{
  "num_hidden_layers": 19,
  "num_key_value_heads": 2,
  "intermediate_size": 192,
  "norm_eps": 1e-05,
  "weight_decay": 0.037,
  "batch_tokens": 16384
}
Each number is 128 + 24 x the weight over its row's rms, rounded and kept within 0 to 255. Layers, rows and columns count from 0. The size above them is the row's rms in percent of the matrix's.

# layer 7 MLP gate, 192x64, rms 0.302, rows 135-169, columns 0-63
size [ 97 100  97 106  90  80 100 101 103 115 109 104 107 104  86  93  96 106 101 103 103 105  98 105 111  98 107  88 105  97 103  95  92 104  90]
[[173 119 106 102 133 116 167 130 134 162  98 153  89 107 132 147 144 159 126 108 132  98 147  88 151 133 113 114 127  86 134 105 109 143 149  88 109 158 154  92 105 117 162  98 133 110 143 103 134 104 149 160 139 126 135 102 166 143 126 158 156 101 128 175]
 [147 142 126 131 172 105 106 118 137 129  92 109 152  94 143 153 125 128  90  95 120  86 149 147 134 152 102 131 149 139 111 108 103 135 157 119 173 159 149 100 139 141 168  79 127 135 106 102 111 137 107 171 105 163 165 139 153 135  90 138 128 113 123  92]
 [115 137 122 139 104 111 156 103 176 133 133 117 105 120 113 150 124 121  60 115 145 106 146 117 102 119 154  94  97 130 105  84 148 151 123 172 129 136 140 146 116  96 126 102 141 125 107 175 165 134 136 145  70 142 141 144 144 171 148 147 167 143 126 137]
 [153 125 129 160 124 123 164 145 140 131 117 130 137 167  92 114 146 160 124 126 139 133 134 151 151 145 155  74 146 128 120 108 176 152 114 113 146 147 126 102 112 118  52 100 135 134  88 122 162 114  70 117 119 153 153 121 125  84 123 127 130 117 148  97]
 [112 120 142 158 146 132 153 112 138 143 133 143 180 146 123 136 154 111 137 142 112 109 149 149 133 155 117  93 100 113 138 112 167 133 104 127 100  86 123 142 131  65 138 114 124 101  96 138 113 130  50 157 121 122 147 151 160 127 103 130 172 156 123 100]
 [ 97 123 144 180 141 140 155 149 122 148 150 166 152 120 121 137 114 110  51 175 117 158  90 114 127 112  86 144 144 107 152 172 169 133 140 154 144 129 127 109 111 121 144 122 124 133  90 113 104 128 124 136 125 122 120 151 130 113 129 136 156 103  86  95]
 [124  93 109 150 142 112 150 181 128 158 140 160 127 146  92 127 107 111 136 139 136 112 160 132 125 151 120  92  99 153 119 138 110 130 149 116 103  95  95 128 125  83  99 147 105 108 103 155 170 106 129 128 101 163 129 176 185 145 123 141 119 131 157  93]
 [129  93 110 149 120 117 137 144 197 152 121  98 124 120 149 170 122 120 145 128 139 102 126 108 144 155  92 171 145 102 109 128 125 101 138 124 141 143 155 146 113 102 145 118 154  52  88 114 122 112 125 125 126 138 114 145 130 147  64 139 133 137 132 164]
 [124 123 137 143  88  95 162  98 183 140 122 136 122 140 138 116 133 189 138 144 194 131 128  91 103 134 153 123  95 162 114 124 114 120 134 117 141 116 112 116 136 142 104 138  95  77 155 133 155  98 157 153 122 138 127 143 155  85 137 118 125  93 147 122]
 [143 146 115 111 133 151 149 121 148 155  94 121 158 116 122 100 188 131 119 123 107 132  98 124 128 189 120 151 138 118 157 129 177 122 139  73 165 136 154 115  86  77 127 105  98 124 126 150 137 106 143 135 126 117 156 101 147 129  98 151 134 109 127  92]
 [119 131 139 130 169 144 100 133 162 110 122 140 135 115 171 122 126 161 159  63 116 146 152 145 120 106 101 135 125  91 116 138 172 152 114 107 156 120 156 101  91  55 123 104 125 111  99 146 125 122  99 111 134 117 169 119 128 146 103 141 143 139 152 144]
 [162 139 138 115  83 110 138  95 149 131 123  77 129 129 151 138 157 192 104  99 130 141 130 134 149 120 119 137 135 115 133 144  92 123 148  63 127 157 148 116 135 136 132  81 140  62 157 132 141  81 115 110 122 144 131 126 149 147 116 140 151 137 129 109]
 [ 96 114 136 112 173 158 142  93 140 153  87 119 152 151 135 127 138 156 135  78 132 169 127 122 200 160 109 154  89 116 148 138 122  98 140  90 133 158 148 113 104 112 124 139 127 132 125 123 124 128 161 102 139  84 142 140 133 107  97 106 152 107 127 102]
 [114 126 156 128 186  87 157 114 153 147 144 123 103 106 159 121 138 116 123 100 146 119 131 172 155  97 143 149  97  92 136 125  99 142 131 128 133 160 107 116 123 120 125 125 141 108  92 145 152 125 114 118  68 169 108 166 165 178 131  91 122 139 137 116]
 [139 113 136 113 129 149 143 157 109 157 126 166 117 132 128 145 159 153  91  83 126 128 185 139 137 130  55 135 134  92 169 138 125 119 136  84 121 145  95 106 127 159  84 128  80 139 128 139 141 109 122  99 118 118 110 146 153 135 114  95 136 152 137 122]
 [137 129  89 104 128 117 125 123 119 144 128 185 165 132 140 160 123 150 137 126  69 109  89 122 136 169 151  87 114 152 123 148 149 114 123 138 159 116 191  78 151 126 116 145 147 157  91 109 120 107 159 115 101 158 127 135 124 132 139 128 122  97 116 110]
 [143 140 113 163 132 134 142 157 176 113 132 143  94 127 109 113 120 222 130 115 138 134 145 131 102 128 149 101 104 104 170  88 116 143 137 132 141 170 121 101 128 154 136 148 110  95 168  94 110 121  92 123 100 135 150 112  97 106 133 125 129 120 146 134]
 [133 117 144 143 131 119 128 158 154 203 153 133  97 126  88 135 125 122 151  97 143 152  94 175 157 132 136  69 109 109  93 136 119 148 129 127 139  93 104 127 121 113 125 119 120 153  73 136 145 131 130 111 137 129 161 103  91 117 122 121 120 176 129 103]
 [143 125 135 127 144  94 130 131 152 137 100  94 107 106 139 110 129 116 124 119 112 124 135 139 163 127 129 117 136 130  89 122 120 154 163 141 133 120 184  94 125 111 100  97 127 119 170 160  89 142 109 116  75 126 130  86 180 200  98 133 141 130 116 118]
 [160 133  96 130 130  70 124 135 140 181 125 171 116 161 131 118 140 194 144  92  81 128 163 118 121 148 104 147 134 138 101 136 130 164 104  62 107 144 118 118 118 132 129 109 130 114 130 109 115 106 114 127 157 151 120 123 131 138 135 137 178 119 137 140]
 [122 108  99 147 116 107 132 112 167  93 128  95 143 142 114 156 140 101  91 162 156 119 118  82 171 146 110 137 137 125 132 114 105 116 154  97 146 160 104  93 146 125 167 112 123 137 123 164 176 111 137 180 133 162 119 110 127 130  92 138 132 135 105 169]
 [ 98 133  87 117 129 134 125 132 100  98 117 166 125 137 149 141 151 117 145  87 159 122 141 136 195 195 155 107 138 143 134 124 100 149  89 106 159 106 163  90 144 134 111 105 124 133 103 114 132  96 157 147 130 146 152 109  97 153 139 126 139 104 133 149]
 [115 116 140 144 132 130  98 146 166  92 111 144  86 157  76 174 139 145 145 113 131 138 148 112 147 127 122 129 114 134  89 122 129 123 116 124 132 121 111  94 141 131 118 150  82 104 103 146 120  84 109 191  93 147 151 160 128 147 117 182 131 150 125 154]
 [127 126 110 110 137  74 151 142 144 129 133 132  94 133 116 115 108 202 151 115 116 142 119 120 141 141 132 133 109 148 162 113 180 170 147 110 110 144 113 109 143 143 122  96 169 111 120  74 108  99 129 134 114 185 126 120 120 101 136 144 145 124  93 158]
 [155 106 112 147 145  89 171 173 123 129  98  86  86  89 153 161 154 120 123  87 125 114 109 129 160 147 132 138 140 113 130 145 128 114 140 121 158 131 115  95 128 153 146 126 100 113 105 110 118 121 179 134 127 110 154 141 155 196 114 112 103 117 120 106]
 [118 148 147 123 126 141 145 150 131 136 132 121 152 173 140 154 127 132 154  79 132 149 116 113 141 120 139  96 132 111 145 135 193 138 117 118 151 133 162 102 128 127 114 124  98  94  89 162 130 107 122 159 139 142 122 107 118 146 103  54 116  91 161  79]
 [128 135 138 136 119 102 171  78 171 122 155 105 161 139 124 133 130 123  86 105 156 137 122 128 120 110 174 148 143 141 159 112 139 145 122 107 146 148 118  95 132 126 146  99 157 112 129  89 121  89  82 157 121 152 162 110 143 102  83 131 156 122  82 108]
 [158  98 126 134 124 122  66 131 162 135 162 114 157  82 138 125 140 115 141 119 137 158 147 121 157 158  82 150  89 122 163 131 132  78 133  88 116 136 140 120 139 129 132 106 140 138 104 146 107 120 102 105 125 123 111 158 134 161  99 152 121 147 176 173]
 [141 123 153 112  85 113 118 113 145 147 105 124 156 147 182 108 148 140 149 133 123 115 138 142 164 138  72 136 130 116 109 117 169 118 147 120 140 167 163 104  97 139 146  78 123 110 112 141 114 128  79 107 162 132 127 152 148 154 114 117 138 179 129  86]
 [114 121 120 136 131 105 159 132 123 155 116 115 120 145  96 124 163 147 199 147 145  92 142 108 131 188 119 102 103 114 150 120 183 115  90 120 160 136 161 144 128 122  94  88 126 110 142 126  85 119 152 119  82 135 169 115 111 126 130 123 139 133 133 124]
 [115 151 110 101 146 127 109 161 167 152 136 119 144 144 126 124 142 126 104 140 113 106 141 128 129 139 158 101 124 116 114 163 113 147  86 106 104 182 160 121 152  80 113 115 140  83 139 121 108  77  98  98 116 120 127 131 129 181 123 180 112 156 135 154]
 [158 136  93 130 157 122 178 123 138 151 112 117 101 148 179 150 171 168 168 131 122 126 152 128 117 133  85 135  88 111 113 137 114 116 136  83 130 146  99 128 120 112 141 115 118  77 136 162 172 108 116 128 113 146 120 141 131 127 107  87 174 113 133 117]
 [135 118 106 168 156 129 109 146 116 141  97 120 123 147  77 141 156  99 117 119  93 128 147 105 154 114 123 100 130 127 171 119 180 150  90 157 116 103 128 111 125  68 116 134 140 136  96 114 144 137 126  88 137 169 149 164 115 155 110 122 180 139 131 132]
 [159 117 127 148 143 110 185 103 130 131 125 126 113 131 182 125 130 154 144 131 125  85 140 125 150 123  64 109 139  66 111 132 161 122 135  99 144 115 123 112 180 120 124 151 122  84 120 174 143 118  95 156 137 116 116 115 123 122 118 114 159 138 121  95]
 [111 158 136 122 134  97 117 138 175 115 103 126 134  97 163 112 126 114 108 146 127 106 153 156 138 157 154 137 108 136 152 133 107 106 117 140 110 145 162 108 132 103 113  84 166  53 130 129 150 129 115 141  88 118 130 106 146 119 138 157 183 157 112 169]]
# layer 7 MLP up, 192x64, rms 0.304, rows 135-169, columns 0-63
size [111 108  97 107  93  85  98  94 100 114 112 107 103 104  86 100  98 111  99 105 101 107  93  93 110  96 111  87 110 111 104  96  88 103  91]
[[101 137 122 174 152 110 139  98 141 108  99 159 191 164 141 148 108 117 141 123 130 113 101 162 105 124 101  90 112 151 113 155 147 107 165 147 123 121 134 140 121 129  88 112 164 135  93 152 139 130  87 107 130 116 156 145 131 149 112 120  94 130 159  78]
 [143 119 122 164 141 112 118 182 137 145 113 140 139 141 114 113 131 106 149 109 141  94  61 142 118 141 130 114  95 139 126 181 156 130  75 152  76 107 132 180 127 103 142 157 141 132 101 126 119  95 164 143 132 132 130 118 105 133 132 113 149 139 161 103]
 [139 147 148 125 134 140 133  94 118 132 112 163  95 133  43 135 131 132 100 131 135 110 181  99 110  94 142 161 141 125 119 108 171 135 108 138 101 111 126 122 143 112 118 103 126  87 124 153 141 101 107 141 129 118 160 108 149 169 175 120 163 145 123 146]
 [123 152 119 144 102 161 171 152 116 154 138 153 135 178  91 129 136 134  89 113 135 110 147 164 105 123 151 103 135 161  82 113 136 113 136  97 150 157 138 139 117 131 116 113 111 155  81 111 132  90 163 126 122 110 150 108 107 118  98 135 153 171  90  96]
 [108 109 121 124 141 137 144 128  93 133 159 148 146 136 124 108 189 105 131 134 101 120 110 130 113 134  79 101 140 114 101 150 129 176 130 136 137  89 180 125 124 118 133 139 112 130  91 105 126 156  62 176 130  98 131 143 161 155 123 118 155 160 107 117]
 [131  99 116 168 133  85 134 137 129 124 114 162 138 109 149  97 139 136 118 128 156 155 151 123 155 151  86 102 150 112 158 117 132 150  69 121 177 148 151  82 127 111 141 154  91 135 129 152 109 136  94  89  98 131 109 126 115 145 120 120 144 159  92 161]
 [115 112 111 164 173  99 128 157 118 102 119 108 152 162  99 134 115  82 117 145 110 126 163 137 118 121 116  81 113 147 135 130 159 169 116 170  82 114 157 131 145  55 102 145 144 131  91 146 134 132 117 145 123 150 133 119 145 147 145 141 122 132 162 121]
 [112 141 106 106 168  95 115  85  91 164  97 145 144 169 129 117 131 137 115 115 134 121 180 124 108 123 174  91  66 149 137 109 124 135 122 153 118 163 101 133 133 155 132  96 109 144 138 147 157 106 112 149 140 137 158 110 139 143 137 134 116 123  95  83]
 [ 60 144 122  83 145 141 134 153 164  80 123 142 149 139 152 144 163 145 130 129  98 113 100 134 120 112 141 118 141 147 110 127 112 137 123 114 167 123 214 133 154 101 104 128 131 141 106 122 119  92 139 147 141 153 127 139 120 134  93 165 106 125 115 109]
 [138 139 128 117  88  83 136 141 143 112 164  94 159 119 162 125  92 135 118 110 176 132 152 108 118  94 116 117 112 207 116 131 110 104 102 129 124 115 118 138 131 146 140 137 143 111 101 160 141 158 106 127 138 159  94 154 104 159 119  92 129 165 103 131]
 [143 130 151 132 129 124 124 103 135 105  87 160 115 165 104 116 175 118 181 129 156 151 135 127 137 101  96 111 137 156 132 140 138 129 169 124 118 106  80 110  83  84 163 125 163 140 142 139 104 140  74 131 116  86 129 101 126 137 129 136 150 155 155 118]
 [ 59 119 120 137 132 163 124 147 133 150 131 151 111 122  95 130  98 102 100 146 170 116 155 120 148 168 148 114 106 143 125 116 144 138 122 178 127  81  50 115 107 142 138 154 149 138  94 143 128 140 113 132 136 120 132 134 169 113 147 118 129  99 134 155]
 [108 131  75 149 124 119 143 152 163 147  95 149 142 126 147 110 120 167 137 156  70 149  97  76 102  95 169 130  87 149 119 141 152 115 105 132 103 148  97 125 146 160 128  98 154 136 115 125 141 150 152 104 140 127 133 133  87 113 135 161 114  98 127 128]
 [ 68 141 120 132 147 162 150 115 126 135 116 117 132 164 138 101 138 131 107 136 136 118 165 126 122 135 106 136 124 139 129 142 136 152 137 158 136 167 166 123  82 109 119 123 126 124 138 136 145 122 151  84 128  79 140 104 101 152 116 127 159  73  84 195]
 [140 107 106 152 121  95 106 130 145  97 103  98 105 110 168 111 130 147 118 118 145 115  89 109 131 183 164  94  98 149 135 101 151 142 105 148 128 107 161 168 136  91 157 151 161 113 150 119 112 153 145 176 132 152 136 103  95 116 139 124 162 132 120 101]
 [114  88 106 126 152 108 110 145 139 112 123  92 144 105 118  63 123 119 124 121  90 142 141 127 114 149 168  94 109 103 136  89 177 133 153 161  98 139 142 142 148 158 160 108 159 143 117 124 123 179 118  70 111  97 137 137 142 148 128 134 143 112 129 114]
 [ 81 127 146 157 128  91  97  99 111 137 102 166 140 142 154 129 112 147 150 173 132 132 115  84 123 138 110 189 135 162 117 148 125 146 104  97 115 147 101 104 150 121 152 156  93 102 132 132 114 146 125 157 104 122 116 142 117  87 134 113 136 114 177 162]
 [106 105 127 115 149 105  92 102 116  88 116 139 109 149 173 120 128 101 118 145 155 116 147 139 151 141 111 132 160 127 134  78 180 162 128 175 105 192 137 146 156 134 150 108 152 105  83 117 150 124 117 127 105 106 121 144 143 129 154 103 123  97 134 144]
 [171 111  89 136 157  77 136 136 132 110  77 124 128 135  93 144 158 128 132 116  85 132 158 117 142 100 199 117 160 125 123 149 155 125 115 147 109 127 146  90 116 132 123 116 152 149 120 118 107 133 116 171 122 135 109 149  87 137 142 158 135  86 112 143]
 [150 150 130 155 103  71 115 126 158 156 136 146 134 144 113 122 104 142 130 121 138 145 139 144 105 124 159 159 106 108 116 129 120 108 104 129 171 100 143  94 144 129 108 127 147 170 157  97 111 164  81 137  93 156 131 175  82 152  93 133  91 122 150 131]
 [137 144 118 126 127 141 152 125 135 142 136 107 132 165 112 138 147 113  98 147  95 134  78 150 142 137 127 109 137 155 124 119 140 164  75 148 112  99  75 134 158 117 111 163 125 125 100 137 135 182 128 145 106 113 128 126 159  87 105 104 164 108 184  94]
 [110 139 151 173 103 106 151 105  97 115 152 109 112 152 144 148 103 112 132 105 128 125 135 156 122 142 159 145 126 175 132 171 111  76 143  94 158 144 102 130 156  79 160 147 122 123 172  99 110 121 109 160 109 138 119 104 157 130 109 130 130 126 158  88]
 [105 113 132 152 147 139 143 131 123  97 120 153  98 169 151 151 129  93 151  83 141 156 121 133 145 123 118 138 101 155  88 104 113 106 142 106 141 135  97 131 151 114 117 175 119  89 133 157 101 114 125 182  73  99 133 150 115 157 156 133 128 170 149 118]
 [117 124 138 145 135 125 179  79 156 113 155 139 137 149 171 148 143  95 139 153 137 122 120 127 132 108 105  91 110 151 134 154 111 105  84  92 135 124 109 148 152  92 144 165  70 102 116 122 152 148 113 124 125 112 101 120  95 125 156 154 119 171 139 160]
 [164 121 122 137 116 113 111 176 140 162 107  91 121  77 137 193 127 138 116 106 128 129 112 141 108 166 117 124 143 121 133 179 100 120 130 127 105 182 122 125 125  78 128 120 145  97 125  99 153 143 143 132 125 148 125 157 140 173 125 126 118 106 131  80]
 [131 160 123 155  70 162 132 136 138 143 143 146 146 115 132 145 160 163 124 109  71 126 119  92 148  81 113 197 124 135 117 114  93  84 111 124  96 141 118 117 113 137 128 133 134 126 152 183 132 152 134 116 132 132  89 134 116 144 144  90 118 132 127 136]
 [165 121  85 104 138 133 103 137 127 132 157 158 144 121 121 135 177 134 145 128 114 111 132 117 124  90 124 112 143 112 120 141 161 133 131 139 143  79 110 138 136 143 156 149  56 151 114 111 106 104 150 139 135  88 126 172 122 131 176 118  96  69 131 113]
 [131 190 119 132 130 123 171 143 117 105 108 115 105 126  93 116 134  94  90 125 138 119  99 134 106 114 148 118 183 143  96 138 120 115 132 126 155 160 123 130 145 149 147 109 140  72 118 111 169 125  75 141 111 162 131 121 159 125 113 104 163 145  87 116]
 [ 95 144 118 100  76 143 152  79 108 177  71 127 101 159 100 134  92 156 127 155 125 116 152 135 139  77 146 120  94 176 127 111 125 138 129 146 136 166 125  95 156 144 110 125 144 118 134 149 136 127 121 151 128 111 130 149 128 136 138 175 116 105 131 127]
 [131 143 114 132 134 133 162 148 164 132 132 149 129 103 144 145 137 134  75 108 140 162 107 131 148  82 130 127 140 126 106 142  88 113 199 143 130 136  78  98  91 161 131 133 131 123 105 147 174 140  81 114 167 146 120 145 144 125  91 133 139 122 109 107]
 [146 136  93  96 129 131  71 103 161 139 100 133 136 152 158 115 142 141  71 102 138 156 171 137 132 144 129 118 148  93  79 131 138 148 106 156  69 137 116 121 135 131 100 121  91 121 138 152 133 141 111 131 161  81 128 145 160 140 160 144 135 140 135 137]
 [146 123 113 145 124 107 168 105 102 144 127 102 104 177 175 125 154 138 188 134  93 143 143 116  90 124 102 156  96 141 111 129 107 128 153 100  99 162 133 154 130  73 138 139 136 139 158 153 153 140 145 138 130 139  71 143 139 105 142 103 140 122 127 135]
 [111 147 119 143 118 141 103  93 131 120 102 151 136 119 107 101  86 128  75 174 114 130 151 119 134 121 173 183 132 142 121 121 110 133 156 100 137 140  87 160 171 114 157 101 149 112  95 147 101 103 178  98 162 130 126 157 131 132 148 130 109 134 120 123]
 [ 91 145  85  99  94 120  68 120 127 167 106 151 116 146 118 125 135 153 145 109 138 145 110 133 101 137 136 121 112 151 188 109 162 114  97 115 114 152 104 141 103 164 144 110  94  88 130 144 130 127 137  93 136 130 153 135 108 179 137 127 131 157 147 156]
 [ 93 138 145 128 162 104 129 149 107 130 123 181 152 126 183 141 136 130 152 111 138 102  77 107 110 136 134  77 184 154  92 111 123 113 112 117 154 145 127 116 117 135 134 142 121 168 115 145 136 123 136 143 127 149 133  75 135 159 138 110  92 109  83 124]]
# layer 7 MLP down (transposed), 192x64, rms 0.295, rows 135-169, columns 0-63
size [105 105  98 105  96  83  97  96 103 106 109 101 102 105  87 101  96 109 101  99 102 109  91  93 105  99 111  90 107 103 105 102  88 106  91]
[[137 133 125 100 127  96 152 136 152 138 134 114 112 150 113 160 147 109 176 122 136  97 164  97  98 143 130 104 122  97 125 105 112 118 179  67 135 155 127 121 142  76 130 114 110 102 121 115 144 106 188 145 151 113 147  85 114 111 131 152 159 123 138 136]
 [136 105  90 115 125 120  81 163 138 115 110 151 113 115 108 140 137 149  57 110 158 160 120 143 113 199 118 141 130 147 132 119 149 118  85 116 164 114 145 132 147 117 137 148 129 125 147 139 163 115  81  94 156 108 137 128 108 124 116 132 166 145 118 156]
 [132 110 131 128 153 144 129 123 119  86  82 146 144 137  92 112 114 132 124 137 107 160 187 144 108 138 139 153 113 162 109 108 161 165 115 133  88 159 112 107 111  79 130 154 117 151 137 140  90 123 108 138  86 113  93 166 126 154 141 121 164  97 125 150]
 [166 142 151  98 151 116 158 120 125 104 121 130 135 150 124 141 136 109  88 169 151 104 134 113 175 119 118 130 138  98 132 135 115 113 114 128  71 114 147 163 153  78 125 154 155 132 135 138  99 144 159  65  80  96 118 142 128 152 111 121 155 141 150 126]
 [137 127 158 144 104 114 107 101  96  95 150 162 139 117 135 127 116 125 108  89 122 158 119 141 119 159  92 154 105 107 126 149 159 141 145 100 116 111 116 156 101 110 134 138 152  89 149 130  96 183  70 167 127 129 126 151 144 104 134 167 126 178 118 138]
 [110 146 142  89 114 139  87 129 147 139 134 107 147 163 105 118 119 120 164 122  95  37 129 151 140 113 140 146 131 141  93 148 130  86 143 132 139 116  95 168 138 136 135 111 164 147 134  99 118 111 122 153 128 124 163 108 150 143 130 138  90 137 172 110]
 [138 100 109 129 147 110 130 149 115 124  99 205 100 145 139  73  98  99 148 125 148 143  91 100 106 109 142 119 127 164 128 152 106 135 148 101  95 120 135 119 108 131 140 179 167 166 124 148 125 131 120 119 139 146 108 162 142 154 146 137  95 132 122  90]
 [ 87 152  97 145 132 120 112 126 133 115 153 102 159 138 105 151 148 130 148 123 148 145 164  92 169 103 107 115 106 171 169 122  84  87  89 111 150  96  91 150 128 123 142 137 156 121 142 155 150 113 116  90 101 117 144 122 132 154 121 171 106 118 120 157]
 [151  82 133 190  95 131 137 123 103 139 134  91 120  94  93 124 151 127 134 148 170 131 143 104 117 116 125 101 137 149 148 111 113 163 137 148 140 136  99 124  85 130 127  84 134  83 155 110 149 165 125 120 125 101 155 114 174 133 124 103 148 149 136 170]
 [170 121 109 127 142 131 142 158  94  82  96 102 155 108  81 171 147 124 133 136 112 131 104  99 127  75 143 139 163 143 190 130 109 131 119 124 149 158 105 141  96  88 115 125 126 135 102 135 150 152 117 117 130 122 146 131 156 171 110 136 161 119 117 106]
 [126 106 115 128 105 128 128 135 164 144 131 114 112 161 129 107 115  92  83 133 100 157 129 132 133 163 147 144  84 129 147 146 133 173 100 113  83 141 101 194 139 160 122  87 156 141 126 135 141 149 163 122 167 145 138 119 100 113 152  96  98 134 106 106]
 [144  92 144  91 127  89 140 125 152 162 139  70 122 114 147 116 129 153 153 127 132 148 121 142  94  71 113  99 122 114 141 158 128 126 139 117 175 143 160 135 166 101 125 115 104  81 152  89 106  93 138 146 140 148 152 151 141 137 151 121 137 113 165 139]
 [119 101  90 100 109 147 139 132 105 133 121 148  86 145 101 135 102 132 149 106 144 141  81 138 138 136 117 145 128 150 114 124 143 139 157 132 118  86 162 149  93 119 120  95 102 122 136 102 129 143 140 143  91  78 167 163 137 143 140 148 177 100 187 144]
 [151 137 158 107  98 145 156 130  87  28 137 146 130 139 123 139 125 126 153 146 154 117 142 141 120 134 119 100 140 124 172 141 125 101 111 111 136 157 155 124 145 128 115 119 147  94 107 107 110 136 156 176 104 137 145 112 153 141 107 134 113  87 111  92]
 [123 120 140 139 135 170 118 134  79 158 124 154 108 123 108 137 151 155 102  94 132 146 175 168 115 137  82 123 147  59 170 160  99 135 121  81 135 147 110 113 143 148 123 125 103 145 149 145 144 120  99 106 128 118 131 159 133 116 119 100  92 143 142 111]
 [ 79 153 107 115 133 135 153  98 114 133 161 172 159 148 144 183 100 133 144 142 145 115 125 137 145 134 126 101 107  63 121 140 138 120 149 127 137 137 147 117 122 172 103 126 103 170 143 100 146 106 110 170 121 171 130 117 108  92 105 108 119 141 101 112]
 [ 95 127 166 148 130  98 103  92 143 116 117 128 193 159 173 131 132 108 132 143  83 116 115 117 136 159 147 137 164 118 121  82 133 119 142 106 108 111 123 141 167  77 131 143 141 157 102 127 150 116 126 126 170 136 119 151 102 132 107  83 108 109 141 152]
 [138 156 116 136 136 144 114 141 143 113 138 121  74  85 105 145 170 137  95  91 154 116 144 166 135 113 131 201 148  97 120 143 122 128 143 113 148 127 128  86  96  96 154 130 107 128 142 138  98 128 154 151 155 136 115 104 101 114 113 128  99  90 127 167]
 [116 174 143 109 151 136  92 112 149  88  92 139 142 157 142 153 127 147 134 170 116 155 135  96 139 113 120 120 117 120 171 106 119 128 133 110 101 108  92 100 142 103 124 158 169 118  94 131 126 125 170 111 148 166  87 138 107 126  81 134 165 132 167 126]
 [125 136 108 110 105 105 115 154 147 164 159 157 102 153 101 136 141  99 151 152  98 155 101 147  95 153  53 162 143 117 120 107 141 145 112 107 110 156 104 147 129  87 145 147 153 108 141 114 139 101 137 123 160 146  91  95 112 118 162 144 153 122 142 120]
 [146 170 119  86 111 122 120 101 124 139 125 130 140 116 146 136 119 125 130 132 144 143 137  93 136 164 171 127 132 178 149  89 111 140 109 105 186 115 109 132 127 137 138 150  69 147 130 132  75 116 172 114 118 105 102 174 105 127 138 147 110 107 155 102]
 [110 122  96 134 135 101 106 145 133 145 154 105 140 101 151  98 168 119  94 146 119 179  93 126  97 141 104 121  95 127 157 131 136 185  72 126 137 135 105 125 158 148 142 148 134 103  92 107 151 121 173 152 130 157 109 104 145 107 115 143 124 153 164 134]
 [132 125 110 166 121  99 138 126  52 127 161 108 184 144 114 129 120  81 143 164 110  97 148 133 132 125 122 145  88 168 139 136 117 133 147 150 156 132 123 102 140 148  84 139 153 153  97 129 109 118 116 116 184  95 137 128  93 126 129 138 126 140 125 116]
 [140 114 128 148 104 130 115 189 121 147 134 137 128 144 112 146 109 142 132  92 123 150 139 110  71 111 124 149 165 176 139 125 132 123 117 112 141  89 108 111 146  77 177  92 115 143 115 165 103 127 116 162 157 136 124 112 155 117 150 103 128 142  90  86]
 [151 138 107 131 104 114 103 143 140 135 178 162 123 170 132 115  93 133 135 155 134 152 126 107 121 110 171 126 135 133 113  81 134 163 139 128 140 109  99 163  97 176 184 134 115 126 146 109  95 128 115  91 134 105 117 110 122 131 103 158 112  77 165 136]
 [136  78 149 121 146 138 133 107 165 158 112 105 142 160 133 161  97 139 136  95 134 105  97 145 115  82 147 111 146 117 102 133 138 105 139 168 167 109 159 111 109 150 110 121  89 136 139 123 100 160 114 118  95 118 167 193  95 141 126 141 142 142 113 126]
 [111 150 140 129  92 152  92  66 126 134 136 129  98  97 157 140  99 121 111 116 111  93 121 158 129 167 110 144 145 124 137 122 151 125 130 131 131 102 154 142 111  91 128 102 164 123 134 128 140 127 123 118 180 118 177 114 189 147 106 138  90 137 116 170]
 [ 95  96 132  88 181 135  62  83 157 151 159 130 135 150 146 156 127 109 122  89 133 134 131 152 136 121  74 127 112 159 142 115 168 105 179 127 119 136 123 108 124  99 117 144 110 141 122 139 102 127 118 141 140 124 142 161 131 154 107 137  88 143 139 132]
 [ 92 168 107 136 144 126 127 150 164 131  92 125  98 118 102 142 105 151 132 145 128 166  86 102 109 102 157 145 108 115 150 139 126 118 161 137 156  84  87 135 105 133 114 122 158 180 107 139 117 101 163 135 146 119  96 151 180  99 105 114 143 118 146 125]
 [117 126 129 123 116 105 173 134 103  94  94 114 136 150 117 130 167 125 105 102 121  77 104  91 146 169 145 135 135  85 115 147 148  89 145 108 176 136 117 110 137 111 143 120  85 139 165 135 117 117  92 111 127 140 172 132 129 134 147 123 148 178 125 162]
 [134 149 125 109 133 129 111 117  55 139 130 110 129 141 130 137  93 105 144 132 103 155  68 157 125  92 105 172 121 128 184 134 157 146 106 155 161 127 100 107 130 121 130 146 140 127 163 157 144 113 121 144 118 171 107 164 124 105 133 122  86 103 119 132]
 [152 149 143 116 120  98  83 121 113 103 119 120 125 167 113 145 138 113 147 112 123 150 116 158 148 131 149 135 141 134 115 103 186  96 136 118 142 120  86 108 116 146 152 163 119 154 139  96  89 146 131 156 147 132 150 120 101 137 179 153  73 109  79 107]
 [133 118 134 156 133 138 107 138 100 107 127 124 129 101 144 134 142  84 129 105 101 132 134  87 120 156 134  94 116 179  88 126 143 129 108 176 134 163 131 115 102 119 186 128  61 107 132 118 159 159 122 149 145 109 107 138  95 166 162 129 145 138 124 116]
 [104 152 138 148 103 114 117 114 161 141 132 128 134 109 154 150 142 129 160 134 136 127 164 154 142  89 159 160 101 100 114 116 107 110 130 118 141 108 116  81 119 120 147 129 127 144 123 169 171  73 142 102 153 121  94 116 140 110  98  65 136 171 143 159]
 [130 167 101 128 158  92 151 104 148  89 119 128 150  86 129 155 139 156 133 125  89 124 160  97 138 128  90 151 136 133 160 106  72 110 135 116 129  99 147 132 127 128 164 115 156  87 122 156 188 116 116 115 107 123 132  86 127 163 124 149 130 149 119 111]]